config.toml
vocab_size = 8192
hidden_act = "tanh_gelu"
norm_eps = 1e-06
rope_theta = 10000.0
qk_norm = false
attn_scale = 0.0884
parallel_block = false
init = "normal"
init_std_o = 0.007
learning_rate = 0.004
beta2 = 0.99
decay_fraction = 0.579
final_lr_fraction = 0.0
max_seq_len = 512
dataset = "wikipedia_en"
Each number is 128 + 24 x the weight over its row's rms, rounded and kept within 0 to 255. Layers, rows and columns count from 0. Numbers have three digits each. The size before them is the row's rms in percent of the matrix's.

# layer 2 MLP up, 1024x256, rms 0.12, rows 751-850, columns 192-255
099:189154103131164108117132119149138108103105168130112106111128058110149169132106103118169134129163129122125154122134146108095151156111151143116150124090091127155117129112134142101160125122123136
105:152124164144136127131144127068127154105113140150141095075170142113106151145126129155114199112146120164123134152100176147169070154107093096142098093104092163135089154131097132147110101128164132
100:087110157109128107111108111124117150099135138135160118093158140105092117124146126145170133127110164116100118173094147099164132152153154130159148158129107139144176104113120138131117136129127139
099:100121142112109145120095129102113150118100116106163139163088123114148144134114165130160134119136144138087125117137140139123176184100121141173107135138135125131181165130124102132146075126146098
098:138086113142152152136149114147146110128128182188092131104106139128123091105144154116110133107133098119154125095148139159113125100120133146135136123135106097121077139073113088147130146130104155
104:132110125139119147112145158099166135066117122131121140131153088171089146116139181142143104097100147135180136089123126145063156119127143166143096137149124139102106121129144121136167125129111098
102:114181152100148151119107083145087128135136143106113172121144154146108110116132158116133108110143093135135132149140160153195106103116115149166146131151163172082091123149102126124119135141118102
104:124126148160115126141134112130137071131127137155115142121144137086117180117170132114155156166144110139131133148131127131112141111128122145103120162125107114083139118096149126189106133147148095
106:112122125093137150099137123106130122115102148073140129112132128103142150103131157145103164125150127128151099140129093109108142143108104116144148116141138092113104157140187119126127159125129133
102:118147165115135094129123113103148125147138144124113116170149105139091146131091158143142137134127153100144166123142106099144084108119143152124133119152151108120145127125122129141113135137082142
097:133103164161134160068110127120163155127123126138168127114125110110109137130090112132126107126131102134134112112103100125129141102111105150144112125085168134117169118109143109140115120140141117
098:121170118160079155147142108112056153158119158117123131145144124119120131132157113112125145113086094111132122107103119128129132138111154133130125107132149087126172139147102109138119148132082117
096:129127121145142134132178142113116140119114090132151146100116140158152099096117102195106151089148150144168140138128153123145092074152158131133123161147114093100127135121103122128123155120115156
103:147138092117166132126169144126126152158165108165151148174143161084134135162138146093122190120137150104160133161104155173117188137155155164157125151144143111091127126126131133108133115087115123
096:127155141077120150136144162136116135130156170132160104135106101101117150146065102127133093150167141141105128115156125125147124154136090159136141118141121166134108155136122152170136136150137141
102:120123133114126136104147093098116141158125182131085078122119094129154151117180165175085142153100118127162125107157091165139127120135128109131144119140118114066151138144160101164124126112126112
099:158108126158166104105099103135138133119096124148122113126150155154144119136134104098117131129110140120176164112091165081084121134123135112104123119134108131096124108136113140132086128108117125
098:144136118138110143157077151115138172148117176119062156120124118147105109132127127125111147125088112110100125106125138167122143133155153145108173126112091166118132128162112104169139167122149094
101:111139144167145111135101128162155150105096140127109105128140125108145128142150169120140162158162139174145119153108150142123097139133169084156158120117125119110128152110125125160190107107136084
101:107078109114115133086093120065137108142136119083114127135133184131144135126083116098151130182121097111158119102161102119194126145133142146112162126120090111115139200154129117125089093120095155
102:153105131148102158138134119095109109104154121087093158152169119120141124150110122201152153108134116141161121091109109135134132103114143106132124169162118114105135137119166111135106102135106104
104:124173127108114160143160125080148094127151120119112150102152140186112179168114142122146132131127097118128150121131113150126153087136164117123111098144165115124139134108132152146082097139111134
098:126150119116046169146114114074098100137128102144131118091145107115113153121126107137145163109131114135147091133161115106113119107157140091086129098130124114090119100117159086121139130127141153
098:099128144122172175123122157122142108151134091146124143165164177125130090115144122143130133128112113164093101106177128071150134166135149139118148119122073144148154135122107145110180126095145147
087:071111121143154158145136124175131107094127191145152173116131139132141101115120127135149142092125126148154090165134122097091104098110123136124147095141146106090114148128125135109100157139122114
099:091116089146119130135100146105141135181151090139159140135132080099083134154126093181158148145092150143124112152175135114095143127129129121152080130114107134154099127122146166142104125078133167
100:133126144128138159140084133146172129130141109114116161094137143167157108126102110108141123113160097139130117154158129086087154153142127152144129112152153170152171079069112120131146129144116129
106:135100121142084165179153096080093128112130120119159108160101170139087092139101130107106131107104098155147118128092081113114134124101133130141148100147095150145151155151102141143069113103094152
116:141081126127127094134131110150112099156130072133085121110130129125142116112130134118119133109127131159117163135125159100155119184182138130122152130120149125140134132172133141100123106119157144
101:138132157081111159149102101157103146127106126153117105110138094117103135136093151138177114114154130167159147095129076084141112114149122108160111132059141124094145111091145128124150095120091130
098:128104119116150115131137148131138161133098132096115125103125171111150100179102117174133116144125146167148170135112124118139129125163119112125146077090146112132131129112107063114124113140071140
100:141128117095150135079121141081107110145082128132098160107152158139126099095087154119092191120138140140110154107097154092110142149122138093100093149155120140099114116106076149104158142080164134
103:176124139142098135152134136142160161125117138139129110090122150143114153105111168143162134100095132146154115179089100140135129128148099146158176143102134119144130166150106165175152126109116113
106:161113128143171103194140124092105132125142144078103113124117095114152183176123136132101131109117111147115150099130136127148126094153076128134139150114125136126178171137135122152093138130126122
106:163158133115150139138108099110108167129083146111144136104134101155132119179181177156173149127141119110128126146123127128144117128150153160136150125091169162150128186167109093150168101133114100
105:122081137143090160111169130093144131163114185135168163142116104129100114156157130150107139110174117094115127114109163130098116119121132100122112130126106093076134091141132112146106119190100141
102:164104115092130107166116142095110117110109105126148174111118102074109119157156143106112124134123089084153119105122077140148135118087154175121124118116176099158090123138102117133136093147194109
101:130147095143143175126176129108121112130102149127149132121123102160162154127155125129202151108163102154163179149144117109128156158083115107164125150123129122113101129111131136058131153179133129
096:161133137151115094143138101108119114104149129112122109191129136130113150127122141148119105128107098136134115110126139132150107120137137138083107124143081087141138131152130172142144128094133112
098:090143173119141139113140163184141162142164110153136131087103151137142106119129096127142180146117154131149090130142137133114099099130153115130098121141121073093118154119140129113124133127134130
094:118104143136109152080094126110112113131153102088117133116122123122132074090129120104141164147114159132153097128141179121155114089184093082127141114123086092128130134099141108137088114129087091
098:091105106116092133120076178133166149113087127146128168161155113117099097121114167115160095151174138120106110105102155130138142121153142141130123082120131154146114126122121136097104134144129123
106:133138125076137099148135116159126152168106156157108129178151159136123137132177147164153079135108135141160149134138102153118117098110138109142108119118111113083130134133097163094161153143129094
099:129145086162146113164123146123109110153149136135131118161153131109157158147142150096113131120153116102137139146131126115109134098101108125129132107128120174113143120156127121126157129135144157
098:109106123110129119142123142069127069123118146142108082124141128142143172160139155150099140133126100083146140140143130132103170108138102127134167159144122115149126097142143089147151115101123135
094:095103150140115100083121155157109098122098108150095151156107135118131094139107120121131138160144119142154124096106123108125177111096133124120148088115141113109129145098137176094146122120161168
105:130126103129109132118134148134112144104146102169135109143131123181125149153111113113164094124112107140116125164143144118112110094120120117092069120098143151122142195156144109176161148134106122
102:144085127144181179129122145116140155138137150107150093079143121124120137134160117126136129114158123096125164089122154106123127119120135139115146152127103143119113123093113191161127125116171122
089:108103146104099122116063148095120144178125105129073131110140110117120105185145112160092160130100101144118119147098153167107145107115117123132141112135118118098118142145167113143109110151093155
099:146160163124154134150145147077127117123140126151128123121130098153105137109109128143128172129139112119110118131136103145166101067141150131113130128115082099102179128140113145144135098146132134
096:150137118137134163145158121143126106122120115164126135097130107137109117101108139152108140118178174150105129114118116157120129139150110144113143122147129081156125113127123152155114104166110155
097:129166125073149115119104093142111109121123109148140154155083125123077147160142141171172139151148129166103135132164136156076118124089123130138162132117159092109117141126131140127161136083108079
103:132110143089152125108106101137108142164144113137190120160120121141114131142143120155126176130173111147111131114152167130127109110153127147105120126102133113144085141151119133111149101134093148
103:131076151113122159121113155129128149159140102126122096109145127164127122100143150182115103116143100122165099133096141129089102136147140116122126094120087126136138126139094132130157124144116121
102:158124105111082132115091084146146122172149147187102085140135163164089099085124122130122118140130116103141064133159147134120110116145129164134133120135092121120163142066114140123178128124080145
103:098151116159139106122157153155091133144141141102097107096132169128118172143162115145121173141098070130138117155114134153120164139114130148174159097147143139113123128094139132119120155123123052
104:089113119115082119122133105130159165098126135176144140128079087130095114127149145103080148122135087107157115131103131185149064097080108116128144148106139102141085145145153108109122118144126168
106:137113166132112100097144122124109143113124154101100123138165165144155122152092134178109147124079103138166153140138139133132126117116134126142142100126131091104141097092124166173121152178109123
104:079114158146153100103161177098130114162131157115133125117154138134133170117168094166116153143138141159155112116110143170106150102084115123142140185167153140138142108131080151153145133122162125
104:110156132171157119137086146142103122159172126145088133141138089153126109133118110161130130115156169155115087164146178110141125092065134122163140113126172101151139146138106092133108132091084156
104:096147109144198123145122108097107120097155134152110143155173115114092107115115120187166131148115102125099135126125164134124120138106098135160119135168121112095144147137117153128159133161115135
108:118132203118089109112160121144103148128112122133079130166135122128098118134166102090150105146152127123102124164123116105171143145130163162154137116161126158123155145155121120125137141130129134
102:085090140145165164131147109118158127135087134122144152093124095107146156124099128140088082133108140167130154098142112095158101107132088086105083146124107154129110180113149105106157129103117135
105:129117138172109157148115122131100125138133124139088135152164161086151115130115104108135132103127097162160126174123124155072159163157166124130130089156127112128136108097127117131131121125135110
099:155130131097101127124115144150123116170106082163126165078114125134139106131099085142111139134161171161118139145104167087141164098109116110115129146126119113114122092117139176134137146102118180
102:149088155089093123161094109135080141164132160118119117152144135142135126117119112155143101152150128139161097138117139157129116140108120092139113126125100140125149168094128108110135169141111197
102:115099146109143121131072130167120112141133147109115136099094090132105149133144125087079126141149111147114104166160124130174151135165118139134169155096127135136090162102139139138109138129148142
101:125084145098141085161122136116159101143115136113106171087116105164107127125142156148155103100089127109136127084130112131159136161125103116150140164132126147124154130142123122096077114124136127
110:173156154148119105157144138155148121106123123157126124120138126094111137108100112172079093069135089161138129122162176129110124128118151116110106125128098111136157108112084147122141140145112128
101:091132109149119114153123159164137113116136147155109157059139133140144149130170172097109165145152142158132124071114147109118129129140147087129117128126134139160171141139131138176123099152188140
107:124103133072151114131138086152127155131096121156114098131157149115117086113122124112146139099162126135120121119143149102143155154118122137157105123116108133113095096044125106116109091111081082
097:098105133117144129146125141106116085123150080112160078115115128151096131143106145093129116134144093167126146184099115085099132108130172168121112109117152103147123143106110124171088120157092139
100:111132124125108133075099122094149099153145140129155137140116151154123148184155132173145083150134120101133149159149159115098130111125153107133128136138086118115145087137093153139121130128131118
102:138143143169142116148119170126145109107071130147083139132156109104101083152137148152127119132133182186140148100144154106128113143166155135116092144088124131146130133148063139106136141117129134
097:090118133118115158157129126140086178126119130170123142142150147176085118123107130086150098103121139083123084142102133113140096133179146111121127132141161113077145152147113156135163129140137148
100:135114136129161112116100166129124156066103118096132139172110142151122123132165127144142131162114112098086141121113107171117110156164124126169139139182141116126139126137154126145116119120135127
103:160126152175157113133137181094138122127144162122125081116160126115126147125171064100151121107137136142115121116088122147148114116106131143110117114104137143071153118125085157180107136103152088
092:089136137127138144158100158108119111147123128089091101154122140137132143135137124098062074121120105120103067116093097107136107134097163144107110122145152140131116154116131121100146119114141124
103:090123152140159135160168122176154153141175152130114151124147093091164131145096176117142139159131166090117134083103142105115090076112150166136122079115162079147109167151126156130144089141142111
095:110102132113122142085120127143126077090147140121105146142141111113121149115092137152092133131125136115119108145156137127125118123114142129122102148127061109148166151117131127140138119165140149
097:140120125113078109127081117168097144117165103151103144089101164136112101127118175120118112144145101126098180123089103124115119131118139135152136118159140090176110131104149100144145104155132142
096:127163154153124138158122083105141139130148165144103101104122126144138181153121155146128188178128136147136133153143153102095129113158121079142105138110110115102112083162106124121094139128127115
099:144144100151138200128136092151115127139139111116132130147162115140125131167090148140185151164193136142165110138119131128180123106099140139123136090127132130151107159110157135136103107107138131
111:130126127131113142116117136150107092101093098117155135140150162128123131090111133148098132171128130165179154173144151131153148084110144158113171145118102065132156127106139174144127102125113110
099:142066130159109136148115120152153156123122100118120156153134103131115085121166116111111114136130138172139129134125130117107138109177093148139171139121153131117139117081090165119117188093140174
096:122112152132146170108089119143149169125077167128141132122108124126123122118108149113160106115163119115123097081130127058143130140077132143129123126131114147139110123124133122132105128150115085
100:122112145130155119119130126103118152124110167150117157177110159149111170146146122095114166158107164116165142141130112118127131166131126119098078154174091161094135165125152140132138120108137185
104:104131114165104096084138165105108084107201127099125120108113136115139115143131107106171138176137106121157142133105145147144129126117169119161113107118119136121160147060168124084162135139110140
103:142139167115106102140142140120115130134094129117118157094075118098097141144143095135117125137126173129109128120117117135116132118097107111095095136153123135152115139149138181119142119089118155
108:133127116095133122116095163159137106136177149110113140152152170125135153109127145168108138160168101143161096139076135141142069187169153117185125176114092132136146124068122166159185145130108151
098:116107158074098143187090142121113151150097141149134154127141077107108124124149160129087105098128116156143129129114191165134173119140090125140124086134116115117112126077128131122105168133107162
095:124119091125145153123156166125114131125178137129146141127146118127164118113115126128134152127146096139131133127120127125084174087124120129150105128136139074113079120170134112128123113127103129
099:075158148178134156151112141140147083141106113137124154114166128157090148131136103123110129145151140104143107130120086151142088104123164147134163159102123112102090114170119093119130154109173146
095:119131131129087144129085123144160095085111137136089164101123108134109112133122135108116146152153113125118118123184104146181125094121117121141103137143143147132146121181104114113130129128142095
106:136086115129098100139135118130104148120137116156096118115112092120093103165143141128118120132100123144137153112112195155092151141128120107154087090119187058113120170116143128102177140136080130
102:148129149146154132168152121099117120169111133117152126157168128137102132117136151133143140108126119188120141098110148128084148117124093147152116133165116103115109088122125109117133113160135136
104:152153141131107102130174132107152172136110132151118130098099153141168124109154141130150148163156122144169162115080158096131119120082164115128125171136136143131136103120099113125109120125121112
101:123112110104126107131117173128132136133115130114076167127092122154102126174128156134121174120136118145177123182111126136163146139103100094113087115107149168165111154135123142131107103150147156
093:159126145134125190087114145153091152127149125135122114149144121140126120142110148163179126134147122103112150146100131069165130127164136132133106162124120085129114173111111111134093139172099120
099:144097129106136135167151095122206141118166141078104092125137172121154127104123105150121138123139119136149136124183104128119081137147136144123095152126119125116127121131134115159142112114122151